config.yaml
norm_eps: 1e-06
init_std_o: 0.0
init_std_up: 0.0498
lr: 0.00577
lr_head: 0.00553
grad_clip: 1.0
doc_mask: true
train_tokens: 109100000
Each number is 128 + 32 x the weight over its row's rms, rounded and kept within 0 to 255. Layers, rows and columns count from 0. Numbers have three digits each. The size before them is the row's rms in percent of the matrix's.

# up: layer 8 MLP up, 512x128, rms 0.199, rows 226-325, columns 64-127
# down: layer 8 MLP down (transposed), 512x128, rms 0.207, rows 226-325, columns 64-127
up226 099:148149118136137114118153113136141122209194185132070067143130113085134126201126143114108140110156184186125096099159126104066157143135141206119146111117109083112118141162154143072145124156164093
down226 098:098157093085104141148099185165098115107076065139114122189115109126145094183132105103136131081115078104102184087157168075175102078039146144117170088112125186097171159133161108102138124148148140
up227 096:136152085179118080100120141094155114168146146132129132180091135126092171111069116145134165158110062099098182104074151078175125110098132096133142155087102118096124148128150143118164151107172066
down227 109:124170147157105146137135118179116178152148123141144132193130129131138183122131124140167141146162117168136102180184196147159156106170136177114172119140131145112176182158147122168154129049115163
up228 098:118166083072125117105134144118118149131060146172135066066107128108110134065159148129121149160162109148087160123147187074141134138139072145164126165152102173105066139128099123120161197127202165
down228 106:112129154131079175104121132135098092082116074132157134223148153110105109197122156096111073105074140147097152140091158179115107124153164133129142101120142133146118059136118123112151043187080109
up229 099:148132135157157139147145111102095149116139090200118040107086128154100111141115089193177117103074133112142119106150178071146089212158169135090192102157129126097129202094144126152138133152112121
down229 104:158069126121111159120120119159133131135135116138143126155148130069090128124138124154124207179195139055154143164083108151122162150160183113138091186156077140183148101122118145097125150095104092
up230 102:107145230111090090110130130078137094111185168113138117058141170132095103085132099122161153078087089082142131121128149203136173150158166090136123081143114131164122133143078106125099115168128132
down230 094:140148088155149137155106086147146141171110097123153144200133106158084148140116122106100146170129145178170100181145090190096116132077107098083153179149175156141130153120161182148134128141149092
up231 096:140109080116173173147168108042127089087144105115141104148130122156164111121133140165114095148158179143124107181083165108125114157158100113131147111134139091119076094133096098066136116127166114
down231 090:128190170139119146108130071158072155154172170151108163087097199049111121115088124110122153167125213108142123161150146132125087188124087150107134133132134078098137150112098167149153139136124151
up232 105:121174122089089082116068164152139113146075095122122154159126126090134150115145151097099140084159161160125121120157178147088103115119161146104110208135179122090203153112121142103107171155136117
down232 110:180157116068169158115142137128074155135169129094155142149086131101153126175098106139061168097105108164136107095139153094109150098076190100101101117090128086127107099117075162177139090185098154
up233 106:119144099119114144168147136095097152120078175107162049165123144105087068190139174069112105104098157124111198193127135143128114133128131074093055154114138111095140186044065155128117092159185072
down233 112:085136128182105099107098134117115144140163110136081183175141096103159066101135169106066122104142171157122054142132120109177082073131122130122108090111080139141152061139128157111110122142086158
up234 111:130136164113162084133126124093092158114140121112098089128142112098175131199144110142223126127098126159109154099130188138137174147154168141179083139132110091118121119179125065120139127116139144
down234 111:169165073158116121142124132125079111135120179148074118145090145034186126172099113130138103065142109111129083110130170143124113051128075112179177083127180086116105113121128131182086154130093103
up235 108:140119089190120118128109129140112070158159126103125095104157107153139102114109133037148145162111117151178214075106146212149135138106161091112113088126140114109081193158127141096150105127147106
down235 100:158158095101117185086106127168095124082159093171124094096092168108100142088175168093103187130138182125103150101107107142126150124145052131102094101176111112124170097091113071151140151171105122
up236 100:133070080166111172094144092052100093065077127148103113169146141105145145203121133158079161141108053142153180109141135116166137082151109114167103147087140154147154059101141074121084077117161120
down236 084:101111158132133155114146129208121135080146103100105096140123166059108126109058122154138095107160161125060141113087128095124168139178104120130154141159094091154172123140064121126134131143095065
up237 096:163194090134063131205088147195123133182096115098121132168122115126110070126132133120125155154107131161061142127095101127158186120089135104088187165187151117129128154154161152142128116106117087
down237 099:105081136116212176130117124130055100123151072107161100117131126168106137143134074156145176122166167152109129173114124141164111206079123127142090115142094155134101095215091171075114143117155154
up238 099:086049150088095090151128145161132164080144133079181127080162135077126105103097146145080107149161117130187097096129166125099125192155077149120114186099095121136170163111081067096109181129089142
down238 116:119141164144140167130148155140152079130132124129122182152075100096128160101099168156130170086100164136132140172133143127120120137142090093165122138110080109142054139134126130091151135163115126
up239 091:093128130155181081139104144179141151151160132127125096189104151128120143082140145072174141092104161164096227133161135143081111084136087066135129180128155165167146160108114121074102101113171169
down239 088:163178113101130153157129172142082116093141066124161143107121146111188073165097093124114071201141138107139074082133188079166121211123126160183108094103129139104171081076141145169156213094166149
up240 101:159125105069162136131116110132163118120136188118104058103132114153131153144115061117120099136121160131167208106124131171101120115119109113105154186151124136162107131141079073107141117090117124
down240 098:115088063140112124154130156052117074149135145092202141142127148101112126080110099135125145161188082106111112169166106188099164160142140089138103092094128100076161123113135152143153130102109126
up241 098:133157099139152086099126160189168060077127111189153131090078146184088057126161126100129083082127098092076142145168110160192125149143104162152096143120130118146118049128106144127120155162118127
down241 094:114107091131140133146165123095074083104140169053119122144185096108207175142115097140145133152136130116146135108025191121092065118080097056119163108114133129173154131112151098144116112137131166
up242 088:134149119222141104173099117095178096144159101145150117121160098142097130145185133148181161158144129085116119136153123173097148097165118114123123179109122163122165085152164133125088175097174138
down242 090:128072185099090139105186197172127165103111143114171154136110141094174089106120121106132166104119126140127159086150138134177185122126133100157163127096102154114136195112125135129153158107083128
up243 104:162114100155078147170136087139043101135138172127142123139143160111053100183122126091105096126139094146119094130179148081164157133147127105125169096164155149106117199146092124068133158134134139
down243 103:123162102120116132080047113122151147097110107121125074090161128161247128102165106124167129141101202139139144183157116183157142128125156153102142088137130156139149112123147182147112150155071157
up244 101:122163102095092130084106078120136158099129132091161078173117119147170142144100163096083088104143169168114179128144167139081127130166117141186115090164165124111102159154110128091089128197073196
down244 105:142133134135105130132140068136084131139105153183143151119146171093111118157151118170142136183076125069114157123087097138152111054095069149149150136129086120142075101128155103079146109111187159
up245 106:100094119117119089132143112145134137099159149121154171140081054148115113164145190117157118086144142115151118100165145095135115152168084163174148148102088091101136117103085129197088060145167086
down245 105:141106159140116131130143090130107121109125173140137114126097138110118112154112118169093068121143119107156111059113135116177121185175145151099139125155158210110184061073107068045163133096094080
up246 093:174094116106119082109161179153105084113111126141124137139095060107147074082162150109186139100120039142126142105167128138121068032137137149111095134151125111180132138133122160154110128164178113
down246 089:123143166169160088131064103088150149126145149124155110155127152137124109184119055127100107162159115066146198135096155148163122181108153069158093135111113134130102107120127168122139094144082157
up247 095:200174143121105097122067158119148108112098094122116149127074091101150123217192170093160123153132095130186138076097116064165121118092108149181115107115111123114119154154139128107145138176207117
down247 091:139166146163095051071132170146141141144142122144160122108058150180161134129108107170118165125143093156108168153125146173115167143100157169083118151127116091148138154120170081129108122112121170
up248 089:122152091114183167105129098170153111098187159054138166107159136117131120152140101177111116159095119207120113197171129171151077127154148090178164140170146144154152095150151154128158133115179108
down248 081:117135109123106080126127147113170129135099146116149109171091166129089160159099167107142093120151147130118127124147095079115115075162095164137077099142124117102119200124080130145112141112153184
up249 100:138121121033130119126175133136148110097102136135133133117175135108108148112148064129099115128133086184181133103191137154140122119121122108160132096127085118109134139143170146158162194175131110
down249 104:062157166099138128074091111109124186103136161119126112122058145102142133100134123114130125171103094139137100142121115143130165174117106175132180197146129134117087134109095145084119124014038087
up250 099:173105069168150141196131173174091127121141117181115138110144098105132097181167160122117114116075092101094146086173087138105078102153101101134121095111106095133082127121122057157111112196122151
down250 103:134121139186176137092111126109116153145074145096124137092091104171154118145161131103121169116133068199142090120116158157080120110100140149148146131139174126151193121155112190075160113181155081
up251 098:151059118148124150138183125110151121167127128167068153123073191101159152057118094089090134155154090131121094123173180115081134119126142094184141128114184085093159149123150114090091100123150158
down251 107:167124196174122177098151127136115180082132090107131115163129105142119163160195072099109106069120119106110152099165106135155124149136148134139141179095148123104079171110148229052057098153218105
up252 095:101124120117132102170152173178091101061176135085092105113091137164117124109120132096136189070104106132186186135118190122122100144101174205121114128120117102080166124171117123090152064125058114
down252 095:197141153157172082145105163195098153146160093120175101113131169138132144149078097151135114086151218145190169053104136141132131136110111105084106132153090144095106149143132150112179141109094078
up253 094:103136130185139185164090095119127135067097047147115139092149134099135078120158130181123085127143118123165104095107131155097147116149142107135080099129152209175171159144139140184137135132070142
down253 104:134135107100143113190132086111156113055161142189138154147094135146124175142083105106129111145120118139132140150075165104130093139115171131118148117130121108153130198145081040140161116116143087
up254 099:121073134167139146197142092096092174139079115157128109121176148141092128117180219166132128102151114140136172171059121115098128124092105102156097101138157131120122111087095163160101145135096159
down254 113:169100183127085095163143134153088088134087130073087112129119160153121174084132196133111114133130117138195190113138100157175176091154053116108126134149144169108148109084113086107174148075059133
up255 102:115175143110131135088136102197137161115125149121131146179113140105143101106124121128123198147125119127120167167093129142167086161140120111122146141095157135144120100120147129178148115117099103
down255 097:151100119129127188142198118050120117109194150178102095062112181158113179161122097140131158088054121174123130138148110145075152062093151139140144099177040101165106174114043135102149128139161130
up256 112:127129159116088106100086109200141074149118109108167079101171110063103093210152142090125131140100132166194155147091138097215151106105161143100128094137116116219065133129076078156144152089170135
down256 112:067137151085170088129118134092164108100112089150117129139073158095088164109193134144091108128131154156179099122136133164139129184172169123152121109135114161097125118154132138135153135195162156
up257 094:095132101120140159163135166108048129104086151107134048126136163101101187153130137113098127102149119128149123110154151131153052146139136139151085174066144155108123163121136145104181075129162090
down257 098:120078124126156147096122114125134094091176091103127151169136096096101094132118148169106103148130127140091118147151092139104102027121107132155093087155127155131124111160145131130180114096125108
up258 107:146075143151063135122069067102140176120164135187166079135154137113167083125102136127098105082095129144147127147108149120124148109129153137202128179112084075202082117136167135104107135115152112
down258 095:106143110081118133155159142159140091118088115100125093154192164132182099162111157103179160144100134131106103119108179153161133092066139098120118087148200147073093085072140084082137159163047152
up259 097:132082124130122087136206072201166126118126110113128133142194100123105163124128072120131131153113146125144149096153145125080097113120036078138130080148102144176084178087219111148147155111133107
down259 103:182103108129091156127065147104070150101112153189142106110128118126165158069125141168180108149144095158143158129115107152160131084178065118139133099131071108147117173164122119063115183149200128
up260 097:121109158208156146119082167189105080166133137074111093114118122106126134183149093157099155091159129157143102120150181159104131113159087136148135168187161168110135112143131068177128107122124125
down260 100:125162152160130138164122131133133142172076186125131125138114140131082149180079128130141138132110108146203130128159097091061129140146135118121152117124125096098041115103137082074157123140069135
up261 094:177185132096116127152111166161099140156078077169140111126113139075110159096146115089138119150111131178121158155140192097155094111098153139125091130107145120075141165130191129144156124154180136
down261 106:133179113149149087146131096151133112127133093130180152071082103119125128045164107143115098104095149103073166058117181143124123189108146127175109121096150138148165115164078097119123147153120122
up262 106:137139074155140128156159135099133161138128129116120143074124178049148110126136163193132146163090104100154109136106148205098133147148124106101081088122081077137127154147121037142090110100113141
down262 117:114139161129129135135153145105126120091142130179173155156125092177167174129195145078142139134123077107144114185125125107131103084128150136163156108111106126146162081098136167141147112127143155
up263 095:147078191155102084137112119131130120172166119124119079142128164080130142124181214155114127113164125098181060101115179070091102131100165176165126112205153155130104120091101081115140109107199163
down263 102:140142139117129167121122091146129137117160136157111176132123137172084129130075155131154142096063106010112135174122119081097099145136109161059144131098187148135147110092156162178144159099185123
up264 104:135142126133087133098156109082151121062159134175125110135109161119122134181158168125129179108071111145114135064084130173161185098109198140136131189103117177186097113140116143140148137153149140
down264 103:119149177085104145134123159146131038075136150085120141113147142101102109177097106137081131131158145122084128094077179105124136090075110173125110102156108074139090145086058052145059134145085116
up265 096:121115155159137180086097130146140099133100147150165122140147175122131100171136122103080130084158149057156119068108125157167163122182159175118106171077086090089159154149153137193111122173145163
down265 098:071126100147115094146095109134129169150150144131149088131133077141045089086106088181170077144101105158059085190151063158122056150103138168121154088133116113163130114125198156092148090088141093
up266 103:137198125104152129139098069118102125133142122067109205100090153113115088120137119088146187160109134156144167077084154189124150101102103117213141146148167140128121108159139102139152140111156088
down266 086:140064100193100142125136123137117137169166164127148130134141098099153124169140122086125116098176104072101130129142153105054139108142125177118118091109139135082155048104117087086139113105113097
up267 099:105168122142096113192166133060182129062154155059114143176166105137115118124208136153098188075161099149089111128141133120124109113164216105151132120164112132121138177130086117161163165128085117
down267 092:102098088075147104112155126162106155185141133171161134121081172072131167098114096134164069145100159186083183077198141137083199128118106157102113105114110077091066076103131106120156141147148112
up268 096:148131128175149135141102126104082172143141140168116123118108057143101101073149173096120182119106150149142155121142129182113168113194135115143132134118123121074156118101128169134116183120105090
down268 084:137137108159106133111092122125078076118083139120156163118078178106154156171115156154105136132170119137159056173144068119134118164096128158146181066175118160154162114103159127135226142124102130
up269 109:164170130155091161116109081116172097110169104085087167186124104153159183126112195114108130117126074166180080105132159136144204088107092102186186126149128113164147147104142070124107149154131126
down269 100:149104114096123189128125150135134146101113093230126118052101109118128129091111095098117141087106165081056070109105125137146073135144138171111106151129173103131183132101125181136116116078145065
up270 108:181075118126122101093152181128093156133133098084126110077110142129129136177137129121122176113128139130140184111116138238148123130136152063164158130113154129140159114176091106074140134111077191
down270 100:128109145164170128082160166114092091149149061147142142139118127167102102044172152114117146158136119094133125109112196151166143156132135096115116121152133133113161159206096165076111159112160114
up271 101:093119147151146111137090141170162151172128173138088149145118151044094157125135102155092074120144136075121097058150104189110138158048123085091134143095139058127076101073200105173180094130171143
down271 100:099122132139146122151179172113101125136142181093157180083140137143204079113135137179133103101177195109159032118080159134141100120077103078077088116104152120078068114090129120124179094134136107
up272 092:168124144163194086176104150055108136100132138146142130111131162109117097099161206091083119096149083109124160139123075119090129118139154097123143147083162161122138116112079214168052130155091109
down272 098:095137120118117156077090151098163104156104195127102173167159152132145166138160138103192105132129155127151110120134148073127124177124106128107167106107071080182108144194125108084140129155106130
up273 096:138126149142073085104149155122121088138086141091139135110188099137155114146137104122159180160123109089131100148173128150097125144154112108190134072143121167063180108080134146133114157127130058
down273 095:169188125188098185100152090091130166121101076154106135130125149177143130113142115126105120051096141119143114144083133143134156082101138143078142138077132116165117130168140155195107147169119144
up274 099:133086116157121170183135138086146117117118156122097120116094062143090108142115177067144119139116112136155078153138216098082131132072139160175144169113157153176153119139128107146152142111062100
down274 102:094122104117123169131107113084101125072135158129134135169096139146167111077131049149139179151139148150118050180121120166110150070123136129034132104138149126137096103109125152144170099169133086
up275 108:158115150087124147162148069138118099099055169106154152134175192116125137133196100097088130116153102095138152112076095179162143157118133098122142101087223129206196100118066126152162112154112198
down275 109:174073154173132135163129111181139106171097102058143143080162097100114130137135141100096096153107112197062144135187160110127118114132116181173159110152105134085130120136215134119144097120138124
up276 107:155136125153177123083160095118113108132170153111142143084084111114129099145141161101159128114103174098138120178112095186067185128111108104116177118124133118110114136063168144156114132149104147
down276 114:138123124106162161102135130097149111107125097066155118129136155156082147142164165120193139123098133122145109127142144179112167120123089107105133112100173131085132184198100176140152111125125116
up277 106:157064149085137071095161093130140195111100170117107121176158134117086182162158146088137123153147147154080107136145121166082130121164108120106147179098084124089130159164096107055096148124114062
down277 110:073162073122071167149081117060147217198111142131145069153134101140152127099136092095127054155072090151136083158077119107157119173139148143173116116122091105157141101108121165122182148094138120
up278 101:179095090150061150169107194187155133184093143148147129118056134131104116080142161090092084069153104134126094149120153154095096126125109138149180100161090149122129154104117137148151158183146143
down278 093:136077153104137134096105109152197157152105157148127124132180111127179156121140158114071140089139115123128121083123148137104158086179137135130081163147121104100170148140150095161082110132113070
up279 101:134178113115149143186096129147157124083109110153120079138114129054146062140125168142133110126154139201120087064129202149137180093105203114111042119131112135099197097142111143139140143092105134
down279 089:147098051101078124105129137115143123157166173103162183127145126117138172134116092137070118119160156117124112144089123145121149104160131156104152134144137078156091144140137163061135112179137088
up280 101:109138102101174154113114118135082092100140191143043129129137114078143091210073133105141135152171053100134151139159141120163150091171146096187125142136092158149114139140083077127038147160146175
down280 100:071105147110113074168051093114155105097163128140134075106111148165176133145144096155112150171069180130145121112062112155153126102208118102159131120206133130118132125108101136083108114069110147
up281 103:138104086154106153087068165118049100090072135094180086158132112117109149118103168088150116123123116154137099120075145188087139182169131157085066163117163124170060162144134107116088145122128094
down281 101:143110134087118154128144113074127118173183144107127138150173181089149085135146069126073135113048169129126072060089143123144104143074110099160135135145183150109153103137137135131086096120115091
up282 097:166198143126147133082167139090131141132124129163122105126118134121137137114131092150156126118132168088116160118155109116104096121180131108204161127130112125114181175114126051074161144147095135
down282 094:087100109139102167139118121131141121161079204139176129112105104133121099092083078151097078146122139123129113135161138103078141080094092106134127131123146175187133133102165160107133083078184123
up283 090:109168154138158091157072100098117095054095169141134091104097110129081176155184131134117090140168116140117140079059186152161116109162178158167172178125153114146181157095111110099126114153098134
down283 093:134085156145173067154158182159155131146177109143158142104122209158093180162132158104075141183167134175122125191144150111133105154112085125105162133138107125172112125167146207095100154070094131
up284 104:117107182180109119083098128121109151136118156131125105145115121097143136073113137113191111142161090144123107110137135143140135076212136106144166146127167107138137164146156109126142162148151090
down284 106:151089164162135156166168173110043137129189140132125079144071121111109154167190165155135145095192098113169133127048135110165142125110078116128127128144072136091133114101069119147147149090140126
up285 090:139104086150130109125098173158138146106124194121177141160141117096104084139163118113155140126085140171125134135163094114127128091152130130089105140157134125193181156109155103149066123134161057
down285 094:107092097154144127092082134178147087141188101144154129163075072145121177114122091145151158133152180143120118080070088135058125109172112136131112142108114060068126136131120061130159165082156139
up286 095:146097154150121170079147121153105152176111166072092159164184092084150135134132154156177161161096097151190110108121147150109117172111109151071084110125105098173148167207155096143148145124131122
down286 101:098201096073120092167085115093113131169095156109130112143093143161130131156144101123165103145180128152117144153151148121195106157106132170142136132128126129124098146120181158124163105176059145
up287 104:106096149197139158119142161050122132152097104169096110094198088136108118171151168078057138136122116128114165149103148142110195149148152143141094148129144137112156152117136103183126122195104088
down287 091:135149084152188068143110139098135140120147144057141154133124122181185114124119143120106098135189147152120077114148148125116130153048097124125113124131132072107135172150114198136167131160100147
up288 096:144117094162079154122133137094179137094067145124182111116147095115144077105152104145145118176106157112093085139091109110122112118106166122115130133118133147140113190202128124154116149213143137
down288 097:135128110123149171152149142139092119153063148101102090174120098126079145148103101078121153143119087110165127087099131133165156102110134124169130164115180120100074083136130117113154118102124075
up289 094:148121134128084067168139160152030160158168106146147108105103165147113136080168146099091127132109127145170090148165134168117103156111128169078142154064107176145105101106146145164131127145153136
down289 100:152110090116084109133172104125106151144144166147120097118148091099157175182142173141069152123148133092151111140130109113095125140088093076132163130149132092083094143141125079161123101113036098
up290 093:138121138113125086146149082142110054138182099070134106102113196123059137156132116097139100145109106160181090123119099134143114173094139138143150129116176108124123149105118120179112167076137124
down290 108:087107151168051115104078127107157154112139123146181151067133111099112141152143139165136075155101171111109130191076153087085106115097192082143130095143136094092124112131133136130114106146122067
up291 094:147094106073100152179086134135082166206103126163118092118139191161171184143132115127164171147041111109124096165083146118152146116083090106143147149153134175096132151191114161130110120131119082
down291 088:124106140104174110121153114107148074129163150093125105118183129137171157141170105169117117107147208193137085187091163168120116128146150130151109111115154070140172141159096070098157170070134147
up292 100:144133117067062074092131124152161125127078140077151146130187158143179148140137179156129189081126149076142140121126104134082152084161128103123145110111127100175199169087130152075188076140098133
down292 094:083126165174134148103129111121131133162116120112092081123175148108079083125049132115145116131177083151092176143120162127085094126112045147167129081133148112149163062165135052135178149129142116
up293 102:193065197084143088145121106143098171130061120155183122201080074146135120058124157133145135096099132083153130113092140104137132137116098165112129097099160163103144137116142114110109131202107087
down293 103:089144101089143114140141125087102162151131081143099131098187152135138124118125137170128101090139206064105161172124078147108133087167132123173109136188085086091083108163129121110138123067171173
up294 107:167040124082098129158164098173198106089124135128115122160098145136163115165010168110113111120123124139121164135146163109110128119136130126127105121178104137150141073145154167135075121177117114
down294 104:124166125177131116090096136111162097140173104128128133102078162139130134144136163133112128101226220165132086097117196174133193089137117142119115141082145144164140143159115160099170135145172094
up295 105:091157149127064096150131150124138067128106169162117180119108138102101144077108197194108109114173116148161138073149109146066107127099135140143108145171097098087160172155178117177160148154158105
down295 112:149144156166127086092138118051173166093085087137020169105124137126115122103077172075123104100036063142109118145110091135141097133113131123113144187106125111113139113175131135196110172141137088
up296 120:120215104141084120114182142146092103107091145073115166132131155086110116132129139125119136152108130104168087124139166121108088145145097118120130185099120178168080099184108118194085114116152084
down296 084:121169142143111164111117106127065101158093131111139135137148180176109109123116168125112160180089105135081130127173178076081084103147103139091115165090111152126110075109130188122135097055062121
up297 104:126161185140101114082181116105187189107157075107099163111195082101148096134121151104151124151136184074083150120167131113120109087082088102087136171131111180097118184151168079130108151145121106
down297 106:127132154089124109134126091123148126221080114082164103115155104162124149129142131115073145123164173130070172136171143152149178118127171095114094127138088138087110092110133108181148116124114140
up298 094:159120137148105153122108157127138127114042137137145095107132176121038145123135141100157127126100131103154153206159087110155169178110153169100091110145170142117073125117133149139147155096120130
down298 094:105146122145132120184119142126128148073108108118065112160185070083184167097145135136098128096079092106089115150199123102180124115147084153185105128192142105100106135107137125115079103177079091
up299 096:102074141142141116049115125161163142114131120164087151124117115165125182121115116177143169110085138142106131162103148136092195144138115097106087135122165127125108105133106088082155132203129125
down299 101:117150159160121135116089144120115089149133155120245163144150185178137089201077126119142151124140129101110163170118087162120146106083107158108140107149151091147146163131078183141125133156117135
up300 120:084171138121152092054127120177149131172159173147126101091137136081075117091162140087209102176133176097106087112101079129130103163195111139078098133144117157089153142160116117155106143167143067
down300 107:127077125112128125132147149112072089128101132117136116101184145088122070115063162135134119094130160104153147098181124049146102155134111115143079134126082132155131167138137123153129092071160112
up301 101:177194157128088156158135115137101151107132179171092143140150115097120128101075134161193105124169114174094108136055175116139128109144104132097127046070125108078079144117130148148145147146167135
down301 089:103092179093133146123150180124165206127096189151140169133163148090100131131146152135093107100076176134193126157110114140143116184089112161140109169130099104180171103091162160101120154129124125
up302 102:063088125091105125128153160182065151121147074091134092069121172056137101142138212106144110116138171161113134159149105166108139098065115127091149171115066166119106117108134081125145174163126156
down302 105:177145138164122129059113061138157099145149119164130181170055137157144190115118099108158129131120137126120141170148109130086041107224140084097108172069149145078170123145101143135113089114131088
up303 099:154099125212110143114145106169119108193083129154119113149086147102168054117105128147084184119131141188120139100084083151176143116097133110114095145112108071142026084157139142185125127154101088
down303 099:182101128055142130132133135142152126108113132133112181129131119175153121093127131103105076158143127091059088138110089144115079105154041174130140181138141149089114247111181182157093137107154117
up304 101:138122120113123143093150076109097127148113132154060152091128146150116094082108205120127108101165168148087137123060144129187138157118141108119101084162131157124176168153157134141145151148074132
down304 092:132107107119085149122102130091143111133156063173154105132145098156135070103073121140143134127127145136135188146131164175127094126127131152122095168102098111136112102082108168074188131069121113
up305 099:222131168147084103118153138144136129156130216159097134120154120106148116157117134101147154143074138157146098080093134118130079122140146150118134184109084105069161178162123117086086138126109125
down305 108:075174154112108162146164160154150122154142097117134172124136075109073087131132074146145123106150094143128105192163112147111131135183147128164061122129098127129171163141034102057135154113109122
up306 103:200097182126148113099172074091119121106105147149168160140128165178135152081139119121091094101129127160061160150113127130096099113164159132148107097105152131153070090100132068132145134114111132
down306 103:166114177115122154099056161130187130145104140129109163118104143043101139094099170156138127117192148110152127134182117137185092157087098181179106177146090154112120175167097135116126073122148155
up307 104:167220128135103183130160172081173101111197105115140123122130166085113148083140139085110087067119079117097080106163096105095159111172127134108123110153075139131091158170160116148156122165124124
down307 102:158148063095089136125133051137183100121180123148133107159167117114195087125116140084061191173165113118154061138125130160179138105144127158137101140137190109110164151074091159120163159109153142
up308 092:094120094165125082120158135183109092179106151104141126117130121157159096130204086103135084141146121153111116119102149124131122109129177151125116168192139136088117123083148150182145095112067136
down308 085:151110118123125077106072120134107167106151139140117098148140166120092088169106135162127177147087155153089149167130101153124095101101117154120133147124114060128157130192124138085154177106129133
up309 089:138166129130129103133071112172108067134183156134125132144173140126156131135088138174103157078146197079167114157106146128156135110105096066149137108101126160131113167140112147193171129188127141
down309 088:127178129138097098156152150147074140131124145158163178141120097090121140080123191113092112162160061173130190092121116129123102108187116110198165163163125121096111089070185153108068121098121081
up310 093:169110150071147110107088087141142099098127080116114160095082170148127161157126126136154105099115093186180148147132119115127159201135116137107103118131109080091081138173155146170128200151128144
down310 132:122121121054151112133123086111134075132086141156086145087124162093186129117133132073122065168113177165205212101131143124146141137130106123070114148080128094132124140124094123101133156142130094
up311 102:153107120093165161107085122156119131114049103113115157133121073116102149165140137048103079158099137117168150037099080102119205043099105153117102119167165183135184094185118108100125159138105160
down311 103:119177195136114167142102159100145115115185062145209181098134141130082138121140131133156129157120084064093129126150144097134084127162117152137144141109109154124159144186109071168124158102121171
up312 098:095145116167152125142127119131121084117155133097206121103116149119114162084121109157108217174124154156198164193094170162129154075156155106083139045171111117105186095078096126109134167129121163
down312 089:110101129145124141099102092104145090118148065109157094113109152157134149137200158145164131166137135138124080152168105171112113183144128172168132177105090163088158156125121182083156057078109133
up313 104:137146105183155100090118124074093095065081177128124111099142116105141144149101171122075153148185123127146115147115141163136161123122156112157104118136135144155110115146167182067179142158145088
down313 096:176135062122121121173152170148147137161178123119136096131154202122074169182116175090133146136055085174084138079160108114140166115140112103136164130078119075128135151132114160160154071166142153
up314 105:153144098139137127146158159096188132105148167122061191151074137105147189128146124092080124130123131175108135162148178150139147111125096080120068176089131104098153118052190127141119136122188109
down314 105:120142142130123149151113176126078130124133183132162103153137103155129139085117136178101154157205150124172104124075118079088127125156160178090173106119106162168130091093112119122117085093145125
up315 114:188166139123168163128136114101140167171071166130123110162124168116108158098104106135171111134152169100162193117087163062124137100128137123161173084139144133125117200135115187118060135150127115
down315 101:108098136147077101054059164166073159141133125138183112145093158092173105136105134093163152151111183094144172164111100162176121110084093155158093170147136158139133152146124173135113095138158118
up316 106:171092130128111092167126106111165099124175112108121077122104169159107110095118141107169175101079129114125169154174137148098143131104068087119095121126118155166166216090182186113128185104101130
down316 081:165138098140128119046090122138152150105124114160198127151086144143155149157113169195072146147177121127133122138104205132130083118140152099164124113115140128165121131121151174100128137131096089
up317 103:166123097147095115102132098178110112117194141123178173152156079095169164085097100134104129078141145093141160128143134125088148100121111070185111105146072056154074113123124110170157133099048159
down317 097:096079181134066126140176130116127155146122126119190142152151163098133095117109151108140093080145086116115140100118112180106153055126112087141152199110099172106088127124115162111119148175132085
up318 102:102107088129129103146139143196136129121121116094100108141097155128190188100050160090124145141117106090115172142146090142087112095157111105135140170121145118156122112116203127102106189139152170
down318 092:160073176126152164116100124132111155072113145136173126111140112121117098149170084081093145153126086128108160173114093148168077092122117147169130157096131111107143120110092184103150093052153153
up319 111:088147071151100136086157122144139118100105149102128050135145151133128067136189092114048131112101088124117160129109138125122135172101179114145135136166155172170104097113134101155198108122143106
down319 106:078128128117124091166088129088162197072166100140143107093142128244139119110059093136184133165134139140116149181158112108114155118085110113159167166125144151128142116068158165151107098151119143
up320 096:142079076090157142175080084142118141114137136193123171131062044086152081155119093172164132104140135110133175100124144167106135110113133143150157147087145185136129138125118119132106165105115133
down320 111:127076090165088137158149060090163109115072149146102161163116141094135136185106164111096092149053091111134158121100182093135204093180052117111128118153100157160099115214132175162105123135142151
up321 100:141133175107160111130107084092095115098122183136109161135129150165088172114120154040125120124163127156147191128120090100147104139178183115119072070153122085096101134099086131078148198115136146
down321 090:189107111124067160120080153109187114141176100134148169040133105113133102167098107118047129087126117119112120104146108177154134058130109136119134155143173132163134143175140151150148092152146049
up322 100:121108144092121172140124163121107083136147097111139036110115140116165135136122125163078138129085069172153197125114180139150135126128174116145149148178123144109114133167155113087159151108202140
down322 102:134159136165126121133065111121151188079156155127072155143071089133128177132199169133136097115097097140084150125113162135155115080124138137120112129065093068151126120166139103104093073139119081
up323 103:103132133055149097138146130111189096138135136087131149175111122084155125087172156160064099113172131083097109116124129103138117114176122105125218135115136152078121139077128100111188101112189070
down323 106:131123080129135152202143104119136161126149160129115106109132093109144160097119117156116123147125156125134149091139160070126085132085112080152117070123126085118146143084095080107086158130106105
up324 103:159126121108119114142139136108093131103089114184123142139126126146111169120133174118232148078093107188095132131135165051155123130133114089134095072114076131095145087133136129116098129163131150
down324 092:112066155096132077123104107160186190162092161176099154111098098090137115163137141128105116091117129082158176164131110176124203138112100154106086143097103124125110162118139138114172143131100145
up325 094:163095121107094110051147186124107142149118134126140128164134126103075119149130157175115170077195091174106171157148136134113140155146124087177091175156132191177062096140142114123155117170090073
down325 106:112155124097141165128101059112159127120134071134168094155123115143136157126149140126120159136077104124145127070116149096158160173119157128103186122165161114147201183165149132080104094124154163